config.yaml
n_layer: 10
activation: "gelu"
init: "normal"
init_std_up: 0.0625
beta1: 0.95
lr_head: 0.0123
schedule: "wsd"
decay_fraction: 0.318
decay_shape: "linear"
seq_len: 512
dataset: "wikipedia_en"
Each number is 50 + 15 x the weight over its row's rms, rounded and kept within 0 to 99. Layers, rows and columns count from 0. The size before them is the row's rms in percent of the matrix's.

# layer 3 attention query, 96x64, rms 0.155, rows 47-69, columns 0-63
085:44 57 47 47 14 49 63 61 39 63 37 38 65 47 65 73 43 44 55 12 56 74 29 47 49 56 51 32 50 59 34 77 82 45 52 54 32 40 44 51 52 35 75 62 49 49 64 36 43 49 60 51 45 27 66 68 26 58 58 96 49 55 43 50
105:68 50 59 42 36 49 35 43 47 72 59 42 51 46 48 23 46 40 47 72 57 67 56 25 61 41 40 38 52 44 60 37 61 35 90 75 54 60 59 21 32 56 18 63 29 54 60 66 22 37 25 46 29 36 54 36 69 58 64 54 31 36 40 48
101:46 57 45 71 43 24 61 53 85 42 60 54 67 35 36 76 40 61 87 59 52 60 44 55 67 22 31 35 56 66 42 63 31 58 26 59 65 37 64 37 43 54 46 53 44 55 36 74 52 49 24 49 67 52 43 40 46 82 40 30 48 44 41 26
092:40 46 42 46 68 37 79 40 59 64 52 58 25 66 70 64 44 50 41 59 60 69 49 65 39 66 58 51 23 33 43 41 70 30 60 72 60 50 51 39 66 59 50 53 42 27 37 64 63 70 81 54 54 36 55 73 35 26 70 76 39 69 80 47
092:55 48 67 61 72 40 51 63 51 55 71 39 43 50 37 62 82 32 36 58 34 29 19 39 47 50 46 63 53 73 69 21 54 34 32 51 32 56 65 55 23 68 60 23 72 41 53 69 67 24 35 54 51 30 51 42 63 47 69 61 47 58 70 58
091:61 64 54 14 60 41 17 54 45 56 48 62 64 70 31 53 50 60 45 53 73 53 46 59 45 53 72 58 65 42 76 37 67 61 43 35 46 50 47 58 37 35 48 44 62 50 99 65 50 56 57 70 61 57 37 28 38 36 17 67 48 40 75 60
100:51 54 37 70 83 43 42 29 52 31 65 51 32 54 67 83 43 57 32 48 63 47 71 34 46 73 54 44 57 40 54 42 40 22 55 75 76 40 49 32 44 54 54 33 55 50 74 60 49 29 10 62 34 44 71 76 37 59 57 61 47 52 55 56
093:50 52 34 54 36 44 37 42 54 63 41 72 42 28 16 83 41 47 61 38 55 58 43 51 41 67 29 71 66 46 45 31 31 65 56 57 49 49 41 46 52 69 68 65 62 40 47 61 80 37 36 73 57 86 33 59 48 45 27 67 62 55 28 76
094:22 22 45 39 46 60 47 35 22 52 41 44 53 34 50 51 12 49 21 51 52 49 64 45 49 66 44 28 34 51 95 53 74 52 49 51 48 34 52 57 43 58 27 51 59 78 60 54 55 59 51 47 54 36 87 49 43 47 71 37 57 61 40 71
093:64 28 44 54 46 70 47 58 49 08 40 28 54 48 60 70 56 57 54 72 53 65 39 79 44 38 52 68 61 36 56 66 19 39 44 59 66 54 66 61 54 58 49 46 44 58 21 25 26 52 73 57 37 33 49 46 21 48 46 60 61 33 34 24
087:37 42 37 61 53 41 23 43 28 43 41 52 39 36 80 50 58 46 59 51 30 71 53 32 41 50 60 48 62 55 65 41 51 75 60 78 53 69 48 50 73 36 04 53 54 63 44 66 59 76 67 80 63 49 46 41 52 40 55 20 44 38 65 35
087:41 50 59 52 59 48 37 69 76 56 73 41 43 37 58 76 73 41 38 54 45 26 57 30 51 61 57 56 49 36 63 41 70 68 82 16 78 30 52 51 49 68 57 66 62 71 45 34 71 58 26 24 27 63 45 46 50 47 45 37 44 28 43 56
088:38 29 48 41 66 54 54 64 61 45 37 66 31 95 44 63 65 46 68 35 54 62 53 32 70 65 49 52 60 14 42 29 45 65 39 55 61 40 65 71 37 21 52 42 44 52 28 18 51 41 67 40 57 51 61 54 57 44 74 42 58 43 78 40
103:69 70 35 28 62 43 37 75 42 49 44 50 88 33 55 68 43 40 70 31 49 53 46 58 26 47 44 56 53 21 39 41 50 34 58 62 42 40 66 33 43 60 65 61 51 57 36 90 43 51 39 43 64 74 50 34 34 39 42 24 45 42 17 55
095:35 42 26 32 48 61 52 52 17 55 51 68 45 52 69 66 29 66 38 49 50 85 44 34 68 54 63 62 36 34 37 40 37 38 70 61 40 50 52 57 89 35 24 65 35 52 65 30 85 45 36 69 44 49 47 48 53 63 55 65 47 55 65 36
088:40 49 65 45 70 44 58 57 49 48 45 28 57 73 53 46 41 60 55 52 54 62 62 17 74 50 33 47 25 00 69 69 45 56 80 55 49 45 68 53 68 71 33 52 49 70 45 54 61 54 65 58 53 67 60 68 25 51 68 39 51 52 48 26
078:53 43 78 34 59 56 46 58 54 67 57 55 60 50 71 67 63 51 74 32 93 53 56 60 60 51 61 31 40 58 56 38 42 35 59 55 57 36 70 35 61 43 64 34 34 75 61 62 74 27 51 89 52 58 63 53 74 48 39 42 39 21 53 65
113:44 35 44 33 60 45 51 40 52 43 40 55 64 45 18 42 53 49 41 56 54 73 50 39 64 67 60 27 56 38 50 27 74 29 53 18 35 56 44 48 32 76 56 37 43 53 46 08 45 44 41 36 63 47 23 70 48 68 92 69 54 47 49 52
063:29 62 33 70 49 30 44 40 78 63 47 56 44 65 54 32 42 80 56 28 38 44 62 65 49 15 47 18 33 38 73 53 45 36 36 49 41 46 48 62 70 75 74 41 35 67 65 56 64 40 45 67 54 76 50 32 53 39 42 46 43 44 60 72
106:16 40 44 58 68 61 67 34 67 18 43 46 51 54 55 68 51 54 69 57 35 56 54 37 19 66 34 56 33 24 77 36 74 52 64 43 40 50 47 36 62 47 44 50 28 55 31 28 56 41 81 81 35 36 44 38 55 55 30 53 42 49 64 56
119:17 54 62 45 33 20 47 56 23 48 52 26 47 39 31 50 48 37 56 87 55 68 67 71 61 59 52 77 40 37 55 63 60 65 44 77 68 60 49 66 36 62 50 46 51 38 40 42 57 54 28 45 82 52 58 43 62 69 54 49 57 68 80 59
132:45 18 83 32 52 27 40 64 57 51 33 39 52 49 74 70 41 55 62 47 22 29 60 37 48 45 40 22 55 46 49 59 70 71 58 52 65 13 65 39 53 47 42 48 49 71 37 75 34 32 32 53 43 46 44 43 58 52 81 48 30 37 45 57
099:47 41 53 23 62 51 36 43 53 54 66 45 46 50 64 18 37 41 35 39 79 42 43 64 39 31 45 53 22 49 45 78 95 52 58 43 25 55 53 60 38 69 41 59 51 35 26 40 55 54 38 73 36 25 42 41 48 50 68 32 26 57 32 62
# layer 3 attention key, 96x64, rms 0.141, rows 47-68, columns 0-63
077:56 44 32 64 54 42 43 28 68 24 40 51 31 32 62 41 65 22 44 43 72 38 34 67 36 57 86 48 71 55 71 31 42 32 51 59 41 84 60 44 61 40 24 62 48 38 40 45 51 39 53 47 44 50 49 44 24 54 17 49 72 67 56 39
102:46 55 25 50 52 63 51 50 52 36 52 67 30 61 42 52 36 61 55 52 43 55 56 66 55 12 50 68 60 36 55 49 24 36 71 15 35 55 29 44 59 76 65 46 57 43 33 57 43 37 72 41 77 52 33 39 56 24 47 84 70 32 33 55
112:49 47 52 43 66 67 27 23 41 69 53 71 57 40 60 58 69 37 41 56 35 72 24 50 33 30 34 50 34 34 38 55 59 52 35 15 70 56 55 43 46 27 77 58 54 46 74 68 55 45 60 24 49 35 60 48 67 67 62 56 22 45 34 64
105:41 67 62 52 63 28 63 40 53 56 28 49 28 70 57 35 40 46 52 83 57 48 51 33 82 58 61 51 53 65 40 53 45 21 67 53 40 27 38 45 58 44 31 48 54 47 28 24 50 34 32 45 13 55 44 37 50 30 81 22 62 59 56 53
093:59 41 59 76 46 33 25 54 61 58 73 53 66 32 77 54 67 53 59 58 45 34 62 40 59 19 26 36 49 54 73 46 48 80 55 55 68 43 36 32 27 64 51 54 61 34 34 60 59 67 68 30 34 51 47 22 69 53 53 42 26 68 36 53
100:69 68 45 33 75 43 54 41 70 54 64 34 60 43 49 79 39 44 58 51 53 47 70 69 67 27 59 35 72 31 55 73 61 32 11 43 40 59 71 42 44 52 52 39 57 55 52 81 48 80 32 52 55 33 45 54 70 44 43 32 29 63 34 50
097:55 42 49 58 49 48 49 61 32 54 58 66 69 69 50 50 46 45 76 32 43 51 67 35 63 52 31 60 67 47 48 41 39 28 34 22 38 44 26 36 43 20 34 41 63 43 42 01 54 52 65 34 55 37 55 11 52 76 34 66 54 44 37 44
088:38 53 54 24 71 53 39 37 48 51 47 46 67 70 41 30 56 57 59 54 19 27 59 40 65 26 37 21 33 45 67 64 55 53 40 57 46 59 73 58 43 22 58 65 06 60 58 54 83 44 38 55 55 60 69 42 43 63 43 48 48 43 65 77
084:80 46 32 50 61 57 35 67 58 31 48 55 64 47 31 47 72 55 23 61 78 40 65 43 38 65 41 53 48 26 40 60 51 65 30 43 63 69 44 77 42 79 62 44 59 35 29 48 58 56 70 37 44 36 68 52 36 62 24 39 54 54 67 16
086:57 53 50 76 24 42 14 41 50 51 46 70 63 33 39 41 49 60 53 51 35 41 40 44 56 51 26 35 47 28 43 51 69 51 50 66 13 53 55 52 67 74 75 41 09 36 52 26 47 59 38 63 54 49 58 34 62 45 45 61 19 33 44 66
094:36 66 29 43 47 12 05 44 56 63 36 60 34 42 42 71 65 73 70 37 51 36 40 66 54 61 52 42 56 35 39 68 52 43 54 61 46 32 45 55 43 73 75 39 58 59 68 17 45 46 34 47 69 70 59 40 48 45 70 47 26 58 52 42
094:24 44 57 37 47 62 38 53 51 51 53 48 39 54 11 36 19 47 40 42 35 46 54 53 69 72 48 38 19 65 79 29 83 53 59 58 42 59 57 63 52 83 46 57 44 52 60 25 48 56 59 73 56 59 45 54 77 44 52 36 63 49 73 27
089:40 26 36 36 74 60 54 56 45 28 53 39 55 44 35 21 79 40 72 56 47 41 24 60 50 76 57 86 45 53 66 62 56 66 57 67 28 41 27 45 63 30 42 45 58 42 58 41 50 40 24 55 33 50 40 59 48 19 38 51 42 74 61 37
092:30 38 08 38 66 16 55 54 58 67 66 58 31 44 60 25 60 62 36 42 41 49 74 43 44 27 78 31 41 55 57 63 48 41 49 67 30 56 42 68 55 20 29 21 42 47 29 48 46 67 44 52 52 61 57 36 29 47 51 43 58 45 66 49
082:08 58 47 33 73 37 67 54 67 50 47 39 61 40 40 18 42 53 62 68 33 61 13 53 43 54 41 50 63 74 47 42 44 52 59 50 64 36 58 23 76 60 51 42 44 66 57 27 48 41 52 54 73 51 78 54 41 56 31 56 67 31 48 27
105:32 49 33 74 37 50 58 53 43 48 54 48 52 29 37 56 37 42 61 53 59 50 40 44 36 75 47 49 72 60 51 43 71 22 24 58 40 43 44 72 80 55 65 46 43 61 32 55 72 34 28 70 23 78 52 53 30 58 65 43 64 69 88 53
088:74 45 33 84 70 40 67 35 51 43 29 59 69 68 62 46 45 69 39 49 46 51 47 49 38 58 46 47 36 53 81 88 61 32 27 51 37 47 26 31 46 38 73 51 64 45 42 35 60 52 72 41 59 53 61 33 44 25 42 32 37 67 43 25
114:72 42 44 61 81 45 50 47 59 45 75 47 73 53 56 49 57 41 35 53 64 58 49 71 45 45 77 67 45 24 59 43 34 53 55 77 75 55 34 53 76 41 48 55 70 69 51 64 70 30 26 61 63 36 39 78 41 48 60 86 67 34 44 48
110:21 55 49 62 81 41 67 41 56 52 49 43 67 49 48 46 35 73 45 50 63 67 77 50 47 61 53 45 53 47 48 73 51 26 07 61 63 27 33 67 60 23 59 37 78 56 73 66 81 44 55 43 40 56 57 53 39 60 57 27 57 63 58 53
109:42 65 66 31 56 52 66 41 65 38 47 73 59 52 47 62 24 34 49 55 42 63 51 48 13 55 38 68 75 40 72 55 78 34 62 39 44 36 66 34 65 63 64 33 35 58 42 29 37 58 72 68 80 53 48 39 57 90 58 51 50 43 39 48
105:01 32 36 53 20 49 53 34 48 33 54 47 79 32 47 45 54 35 36 43 53 31 55 57 48 59 69 56 59 48 52 63 51 78 46 44 84 33 54 44 50 68 36 58 24 37 64 55 59 51 41 66 22 40 51 26 49 50 42 51 43 36 71 26
109:31 45 52 49 57 54 40 65 57 74 56 55 59 55 31 43 50 42 57 78 49 50 43 66 73 63 69 57 32 41 56 66 36 74 25 83 68 54 46 49 77 41 36 73 70 34 36 53 60 49 34 22 80 86 31 51 59 45 53 59 58 45 64 45
# layer 3 attention value, 96x64, rms 0.129, rows 32-63, columns 0-63
081:29 39 44 44 51 38 53 38 52 51 55 65 35 65 67 60 53 36 01 35 85 39 65 21 61 50 51 67 58 58 29 42 54 56 58 19 45 55 37 67 39 36 57 19 51 31 53 34 41 26 45 57 79 34 40 37 49 38 39 47 48 43 41 60
091:36 54 56 57 83 63 77 49 38 35 76 54 41 52 59 56 58 36 49 68 45 46 86 66 51 60 54 53 32 26 23 76 47 47 56 44 37 76 73 33 50 37 68 44 48 62 45 53 50 54 35 47 09 33 50 75 43 31 41 46 34 45 51 56
074:35 58 25 47 72 53 44 38 51 75 68 43 32 39 29 54 67 61 68 81 21 67 54 68 39 67 38 70 52 44 48 33 50 26 46 40 32 55 39 39 43 48 45 54 57 70 69 50 35 59 50 51 58 32 30 90 54 30 43 72 33 41 32 41
078:29 25 54 49 77 67 54 51 63 55 62 71 52 28 46 45 62 33 75 10 37 50 67 56 54 64 44 37 45 79 72 25 26 55 47 37 61 26 63 55 60 43 42 40 40 67 47 49 67 75 71 38 50 37 48 47 72 49 38 33 65 48 36 59
086:54 46 72 53 44 42 35 36 40 71 52 52 58 44 55 27 28 67 14 49 52 47 33 42 56 51 45 62 77 44 64 65 27 54 47 34 01 61 59 43 39 63 45 55 52 55 53 19 50 75 28 33 47 52 72 32 41 48 56 29 65 48 42 30
073:65 37 62 04 40 60 47 49 45 62 42 50 49 38 40 52 27 74 28 61 40 50 58 49 43 43 55 24 67 41 33 46 50 30 44 48 66 62 43 41 59 40 63 20 38 62 34 74 19 56 38 43 26 42 75 81 41 55 72 35 57 48 42 53
081:30 55 45 63 36 53 67 61 50 46 56 82 52 53 38 48 44 45 48 44 46 44 68 77 28 65 50 56 45 13 45 37 62 29 50 55 45 28 63 52 56 43 23 31 11 80 71 55 75 53 44 71 72 50 41 68 38 44 31 37 60 55 39 54
078:64 43 62 65 66 40 35 37 51 40 45 47 46 25 61 51 37 29 64 45 32 16 32 85 40 66 47 62 37 45 38 52 47 46 56 52 32 49 42 35 80 17 92 51 46 44 32 64 54 59 49 40 53 43 62 72 41 39 39 85 56 52 60 52
083:20 55 65 47 40 72 35 75 43 65 31 51 25 66 36 75 42 51 65 36 44 50 60 56 71 47 37 24 33 67 58 57 60 54 73 59 51 40 54 56 41 35 72 57 62 58 15 29 53 39 40 48 37 67 66 80 69 51 38 51 74 60 65 55
086:31 61 43 48 80 68 64 40 46 47 53 34 54 41 31 56 50 45 33 46 28 56 31 79 31 63 48 76 12 40 68 38 67 38 36 44 41 50 54 30 23 56 44 29 48 20 38 39 61 48 41 42 46 51 45 43 31 35 52 76 60 22 64 48
075:74 60 59 59 60 45 64 52 31 53 56 27 37 56 43 65 31 40 45 59 20 41 52 87 29 56 59 62 50 63 12 42 60 42 30 77 50 48 42 29 46 45 40 16 49 58 36 40 49 44 26 61 59 58 33 71 64 55 69 47 42 46 26 57
087:71 38 69 54 80 43 44 15 81 46 41 23 49 57 68 34 43 51 56 26 40 53 48 13 52 44 43 69 35 31 56 42 38 37 48 58 57 52 61 46 40 33 26 55 42 47 35 39 38 42 30 36 44 61 48 79 42 46 40 51 25 67 55 26
071:62 34 48 47 52 53 34 60 49 37 54 35 44 48 55 54 35 66 57 48 33 14 45 29 43 58 53 80 55 15 52 11 48 26 43 39 51 53 63 51 79 27 23 37 45 61 47 81 37 56 61 62 56 58 38 69 30 63 39 53 35 70 42 58
075:58 65 56 41 20 50 54 53 62 55 43 47 42 48 73 62 57 41 62 47 43 52 34 41 69 35 55 31 14 58 58 39 05 40 31 81 50 46 06 59 54 51 48 68 46 39 46 60 34 48 53 51 45 57 66 62 46 82 28 63 60 62 41 62
072:45 54 39 28 40 51 39 75 58 35 64 25 56 44 33 45 45 57 66 32 54 33 30 62 70 52 40 34 38 45 49 58 62 47 53 50 61 27 25 49 78 30 69 41 21 58 35 15 32 59 59 50 20 53 53 47 58 53 20 59 49 55 81 55
089:51 36 43 45 13 68 35 62 65 65 38 61 53 69 45 69 61 68 40 56 29 45 36 26 48 58 32 54 32 65 83 50 33 48 59 49 56 19 36 50 44 29 90 55 75 36 39 33 40 50 47 58 35 49 27 51 59 44 46 69 69 52 50 57
075:74 42 41 52 26 62 47 84 50 70 49 61 54 76 52 85 54 54 62 39 73 62 56 65 44 56 50 46 52 49 48 19 65 25 58 72 75 36 32 70 45 62 46 42 50 56 41 52 43 30 60 66 49 49 24 32 38 61 69 48 50 65 56 82
075:67 42 32 27 52 48 49 69 29 55 32 53 30 23 28 34 48 47 50 31 45 52 23 39 38 75 65 27 36 16 47 20 77 37 49 49 53 35 58 55 44 41 45 45 50 56 46 51 54 29 47 24 58 35 51 61 56 63 42 54 35 22 31 30
081:31 67 60 38 55 42 27 52 40 29 88 57 57 38 51 72 52 46 63 65 72 43 52 40 42 43 33 37 34 64 50 54 27 24 49 49 35 47 62 51 50 43 63 19 58 25 48 57 16 53 51 44 61 71 55 32 37 60 30 62 67 12 46 41
077:63 40 51 46 45 49 55 62 30 45 52 73 81 17 46 52 49 58 68 69 54 59 59 54 37 58 54 18 43 59 62 44 32 25 30 63 51 37 60 73 64 64 62 63 33 64 48 56 58 64 26 39 60 51 28 69 84 78 26 51 49 60 50 34
085:29 49 25 31 60 40 55 33 44 49 43 36 64 28 33 65 34 47 42 47 62 50 36 55 35 19 37 77 50 96 72 35 65 53 36 54 57 46 51 77 41 45 41 50 33 40 59 37 39 36 75 45 45 46 66 74 49 62 34 50 57 47 19 53
092:99 46 44 27 71 56 52 31 67 65 58 29 57 44 28 49 50 37 36 48 41 42 26 40 50 49 27 38 42 73 36 52 51 52 45 38 48 44 45 49 60 61 91 25 49 49 40 23 69 57 40 51 68 50 61 51 48 25 60 72 53 53 42 64
094:55 64 59 53 74 59 30 35 49 72 47 45 59 24 41 51 56 69 84 28 23 62 34 61 68 58 41 46 36 38 68 33 45 50 51 62 79 49 43 62 46 59 45 57 77 47 21 88 64 48 64 36 61 49 63 57 64 39 74 56 51 51 31 40
072:38 51 54 35 28 40 49 27 35 59 62 67 37 85 28 44 41 27 41 70 29 39 62 70 50 53 21 65 58 76 29 56 66 80 53 45 56 63 44 53 39 39 61 54 55 57 54 42 61 71 77 57 67 51 57 41 27 42 70 35 65 48 65 67
067:73 53 30 72 42 81 64 31 58 49 59 90 22 34 68 56 24 50 44 64 36 32 61 68 52 56 85 55 66 38 49 53 44 64 53 56 45 70 59 65 63 50 60 51 39 57 59 53 38 29 47 64 47 67 56 51 56 42 15 45 59 37 55 67
087:72 45 52 35 54 22 44 23 60 37 30 58 40 48 58 50 59 47 27 67 50 51 67 58 68 62 56 34 57 77 99 53 26 54 39 59 51 28 36 51 40 70 18 52 58 22 43 59 41 51 39 56 24 34 40 42 36 48 50 47 46 62 46 39
090:62 42 71 47 52 39 39 47 56 67 40 38 55 42 26 44 35 50 32 78 52 53 42 22 54 46 77 35 86 74 41 69 54 50 61 42 44 64 56 56 34 74 83 48 55 68 84 76 51 55 44 57 66 72 66 69 42 52 65 64 61 48 44 48
081:36 47 48 50 87 76 54 50 45 06 27 64 46 76 39 57 44 57 62 46 46 60 73 53 29 55 68 35 77 59 62 71 47 64 74 50 52 46 51 48 53 60 54 56 35 44 64 49 47 33 61 37 72 65 49 55 18 61 70 54 49 39 21 43
068:31 54 29 49 49 42 47 55 44 54 59 44 69 30 66 77 36 43 61 52 51 56 64 36 44 24 56 65 75 83 73 37 36 24 49 30 81 43 72 55 46 61 38 47 45 27 43 59 14 87 51 45 43 44 40 54 56 35 54 66 62 41 43 57
105:61 62 38 40 45 59 64 45 32 52 41 68 50 57 38 54 38 39 57 57 35 67 46 24 52 85 79 41 59 49 58 45 83 25 51 39 27 34 70 38 34 68 59 50 40 67 97 51 49 40 43 33 51 60 57 63 33 65 48 77 51 35 39 59
074:35 36 52 43 41 45 46 58 59 52 40 40 71 09 58 36 29 43 44 33 55 63 48 46 37 76 55 47 19 81 42 53 39 45 42 30 75 51 69 58 35 70 53 29 28 53 47 68 65 63 40 37 29 28 26 47 65 41 67 39 29 38 46 42
080:58 60 35 48 52 41 16 43 56 46 52 49 74 47 36 28 70 71 89 63 31 60 27 48 40 81 32 50 23 42 59 48 67 58 35 55 57 42 29 54 55 62 67 64 68 50 54 54 58 44 53 39 34 70 84 55 46 70 68 55 52 60 33 68
# layer 3 attention output (transposed), 96x64, rms 0.112, rows 32-63, columns 0-63
084:26 37 61 56 50 63 39 59 36 53 44 36 37 32 35 40 50 40 68 55 43 48 51 37 65 50 45 53 45 78 37 62 74 67 47 45 33 64 34 53 19 38 23 56 81 44 45 52 29 25 58 51 46 37 52 32 40 24 39 14 54 36 39 82
089:49 34 54 55 66 38 62 27 37 62 58 50 58 53 39 63 44 63 48 36 67 60 42 24 52 77 63 69 46 20 42 59 47 32 42 57 78 53 63 67 61 32 35 28 42 61 52 67 32 56 41 48 54 33 39 49 31 04 42 72 28 54 34 34
082:42 45 67 30 59 36 25 33 78 58 40 53 51 52 43 42 45 55 17 24 41 64 58 45 63 65 59 55 55 55 53 18 52 44 75 50 48 51 49 46 44 77 63 45 57 44 45 42 64 59 55 52 87 27 51 46 29 31 52 93 32 35 39 35
076:63 28 76 40 65 49 32 77 27 77 47 53 53 32 58 56 54 78 58 44 57 61 40 62 20 46 35 33 38 49 52 55 29 31 37 69 46 42 70 76 56 37 52 74 79 29 31 34 64 69 62 54 61 24 53 42 42 51 48 48 49 51 45 64
088:32 53 44 47 60 60 41 64 43 58 46 66 42 30 49 15 34 36 28 58 64 56 53 54 15 44 27 55 76 51 50 38 42 66 89 28 39 64 48 55 49 54 34 47 46 81 57 63 48 61 31 61 14 32 40 49 43 43 41 52 70 59 36 66
078:56 36 43 15 39 31 54 54 61 74 55 29 47 50 48 61 67 53 30 63 52 66 58 49 65 62 45 65 61 35 40 37 45 42 41 31 87 58 27 66 65 26 57 30 48 66 77 81 47 38 57 46 68 44 57 68 51 45 59 61 57 83 62 36
094:39 30 51 57 37 35 35 76 28 50 37 72 52 69 34 33 50 61 44 32 51 29 43 45 35 64 56 32 29 30 42 42 47 15 61 41 37 40 64 48 47 41 28 40 37 61 65 45 72 39 55 40 66 41 56 15 29 47 42 20 25 52 34 44
087:77 37 60 57 70 57 33 31 33 45 45 44 33 16 37 55 67 45 67 10 40 31 71 49 55 69 31 38 20 39 30 43 32 53 49 48 55 29 41 40 60 40 54 48 38 62 52 54 33 72 25 39 72 40 37 47 70 35 57 63 48 50 63 55
080:37 35 38 41 56 67 14 73 58 72 61 47 29 63 49 90 32 58 70 43 62 32 58 75 58 58 70 70 33 42 33 59 19 51 47 46 37 58 51 68 64 42 49 59 43 34 56 74 61 62 49 46 56 65 39 57 46 50 51 81 36 66 59 44
093:63 79 44 57 84 65 59 45 61 60 73 55 60 61 54 55 59 32 44 27 93 70 61 53 49 65 57 85 47 55 67 67 57 28 64 14 50 39 54 46 43 61 70 55 41 45 41 28 64 51 65 55 77 57 40 36 54 43 66 40 54 52 44 54
086:59 60 82 62 68 65 60 65 59 33 53 20 68 47 36 54 74 61 46 42 51 35 67 65 54 57 88 43 64 46 32 22 34 43 45 35 30 54 65 41 52 71 59 10 43 63 56 53 59 49 30 49 65 41 46 40 73 47 67 43 33 61 49 57
087:63 61 66 44 47 48 50 48 55 51 43 44 53 26 76 19 39 46 64 37 49 70 87 14 48 58 76 39 27 39 58 28 58 52 58 56 55 57 65 71 30 57 51 44 54 40 54 53 40 25 38 58 38 77 46 64 44 54 54 48 24 78 60 26
078:35 49 78 40 40 43 68 60 23 68 40 42 44 47 44 33 58 43 49 47 40 45 75 51 37 69 39 41 45 36 20 27 49 67 68 54 44 41 62 72 44 48 65 63 58 61 58 55 54 46 23 40 90 56 58 64 38 76 49 39 52 40 92 34
074:46 44 27 77 36 41 29 55 52 39 30 31 25 46 51 57 57 38 62 48 51 56 83 44 48 30 46 62 38 42 81 37 55 44 44 32 83 49 41 30 63 29 32 88 53 56 49 36 45 59 51 29 54 33 45 65 54 46 48 43 47 45 11 54
073:73 55 14 45 22 23 22 58 61 48 62 56 64 44 62 66 45 41 51 52 65 51 56 59 57 87 68 55 34 58 60 52 53 34 25 74 76 33 52 66 65 51 73 39 19 45 56 67 41 63 47 61 59 53 42 35 57 78 59 43 55 44 56 45
088:66 59 36 29 44 58 32 53 47 71 62 44 45 25 37 62 36 44 28 35 22 34 35 39 60 56 38 56 42 42 30 50 49 44 40 45 52 60 62 21 32 69 50 62 66 46 97 50 31 63 56 38 66 60 54 37 63 79 42 81 55 39 32 54
071:67 56 46 51 45 50 49 89 45 52 74 32 44 73 50 52 80 23 42 55 30 27 27 56 74 22 47 46 43 50 18 45 59 59 34 54 44 52 70 46 64 53 47 56 42 57 63 27 78 32 55 60 76 55 61 64 55 77 41 41 42 41 53 53
071:52 31 58 21 54 93 41 55 30 26 19 62 44 77 36 70 51 32 48 55 53 54 39 33 50 60 47 20 37 53 69 40 41 66 58 43 30 32 53 56 36 47 57 66 47 51 49 52 63 39 48 41 66 12 49 63 36 52 52 62 61 47 42 22
086:17 63 46 42 73 26 45 38 42 58 73 32 74 52 65 51 59 43 63 64 38 31 60 56 54 49 31 79 46 69 58 70 47 16 43 43 48 59 63 34 67 35 64 40 48 60 58 28 13 60 63 31 51 51 75 39 60 49 59 48 74 46 44 41
086:36 38 62 41 50 36 22 42 20 28 52 60 64 29 55 43 32 58 32 66 55 53 41 53 38 39 46 19 41 53 80 46 23 34 24 71 75 56 48 46 67 62 49 40 14 59 51 67 55 48 49 39 65 42 60 44 35 73 42 74 51 52 34 46
100:33 57 72 63 34 65 71 56 64 57 65 65 52 35 55 66 63 45 52 52 44 47 70 62 46 61 35 41 36 82 72 27 49 35 32 59 73 43 25 55 51 73 60 43 67 33 35 48 40 29 69 62 72 66 28 74 50 67 28 53 57 50 40 74
092:89 66 18 41 59 68 27 54 31 82 43 33 45 38 59 49 72 75 63 28 43 44 56 44 37 59 41 35 44 46 58 55 78 47 34 42 50 49 48 36 48 46 51 22 70 34 35 69 46 26 28 60 50 59 48 20 53 48 47 48 34 44 57 57
087:50 60 60 28 64 58 51 40 69 40 49 32 39 52 69 68 20 52 28 32 77 55 69 42 58 48 37 33 23 31 33 40 34 58 44 68 21 43 35 32 66 65 56 83 33 44 33 38 53 59 51 39 50 34 55 66 55 25 28 67 56 64 51 48
085:45 32 62 38 42 47 64 65 44 55 46 46 41 46 46 89 61 57 13 51 43 37 61 71 44 46 21 65 56 62 32 28 76 55 68 44 57 30 28 39 43 28 48 40 70 25 29 16 56 54 52 45 45 66 30 40 51 37 47 49 56 41 61 70
074:36 39 27 53 37 68 24 50 59 60 52 63 44 55 19 62 62 64 60 35 43 78 58 47 40 21 51 55 58 15 73 29 50 60 68 43 67 46 41 73 50 51 64 68 60 74 61 44 39 35 44 41 75 43 41 43 63 24 31 33 57 35 35 57
088:81 44 60 55 67 41 71 66 39 48 51 48 32 38 44 28 55 48 44 79 43 53 56 80 75 42 44 70 55 62 49 63 38 29 26 70 58 29 53 51 67 83 41 79 46 51 50 33 33 35 40 31 34 59 44 46 59 39 57 62 60 76 33 38
087:53 61 35 54 45 48 54 29 26 50 30 34 21 36 37 35 31 47 38 44 34 16 36 50 52 46 60 32 67 62 47 62 38 25 40 35 49 46 24 55 53 51 65 12 54 53 48 74 36 25 50 46 34 56 65 64 40 47 16 64 70 38 54 46
083:69 26 28 44 39 59 63 51 42 36 63 51 40 64 38 34 54 63 71 56 60 29 26 61 23 67 67 65 43 45 29 52 41 21 30 39 11 70 50 62 59 49 84 36 54 52 21 52 47 44 59 46 40 64 56 66 50 55 31 52 66 50 64 51
077:43 63 48 44 37 23 58 34 43 49 77 53 37 51 69 55 57 34 38 64 49 75 60 67 43 38 31 62 35 64 33 53 24 27 40 57 74 64 42 37 36 67 67 51 30 55 51 29 24 55 53 59 78 58 42 53 51 39 14 75 69 55 47 70
098:42 55 25 49 68 60 49 50 26 43 21 70 34 63 36 62 60 57 58 69 57 60 21 50 58 60 72 39 35 43 65 16 63 47 60 58 52 52 37 59 54 35 72 61 64 77 47 48 54 48 81 59 73 51 48 75 34 65 54 78 67 36 36 41
077:64 62 56 25 34 90 71 74 38 53 56 58 70 33 63 39 38 62 36 11 68 75 48 38 59 23 46 66 38 64 43 73 21 37 40 60 72 51 70 31 42 30 58 54 51 60 57 49 57 45 70 48 51 40 55 45 53 56 39 61 56 43 42 46
087:45 61 37 42 63 50 60 51 55 39 80 53 52 63 62 43 31 70 32 41 42 31 67 35 30 72 62 41 26 22 56 50 68 52 15 53 55 49 40 31 50 56 69 48 42 56 52 52 59 66 68 59 42 37 65 58 42 98 70 75 46 62 40 35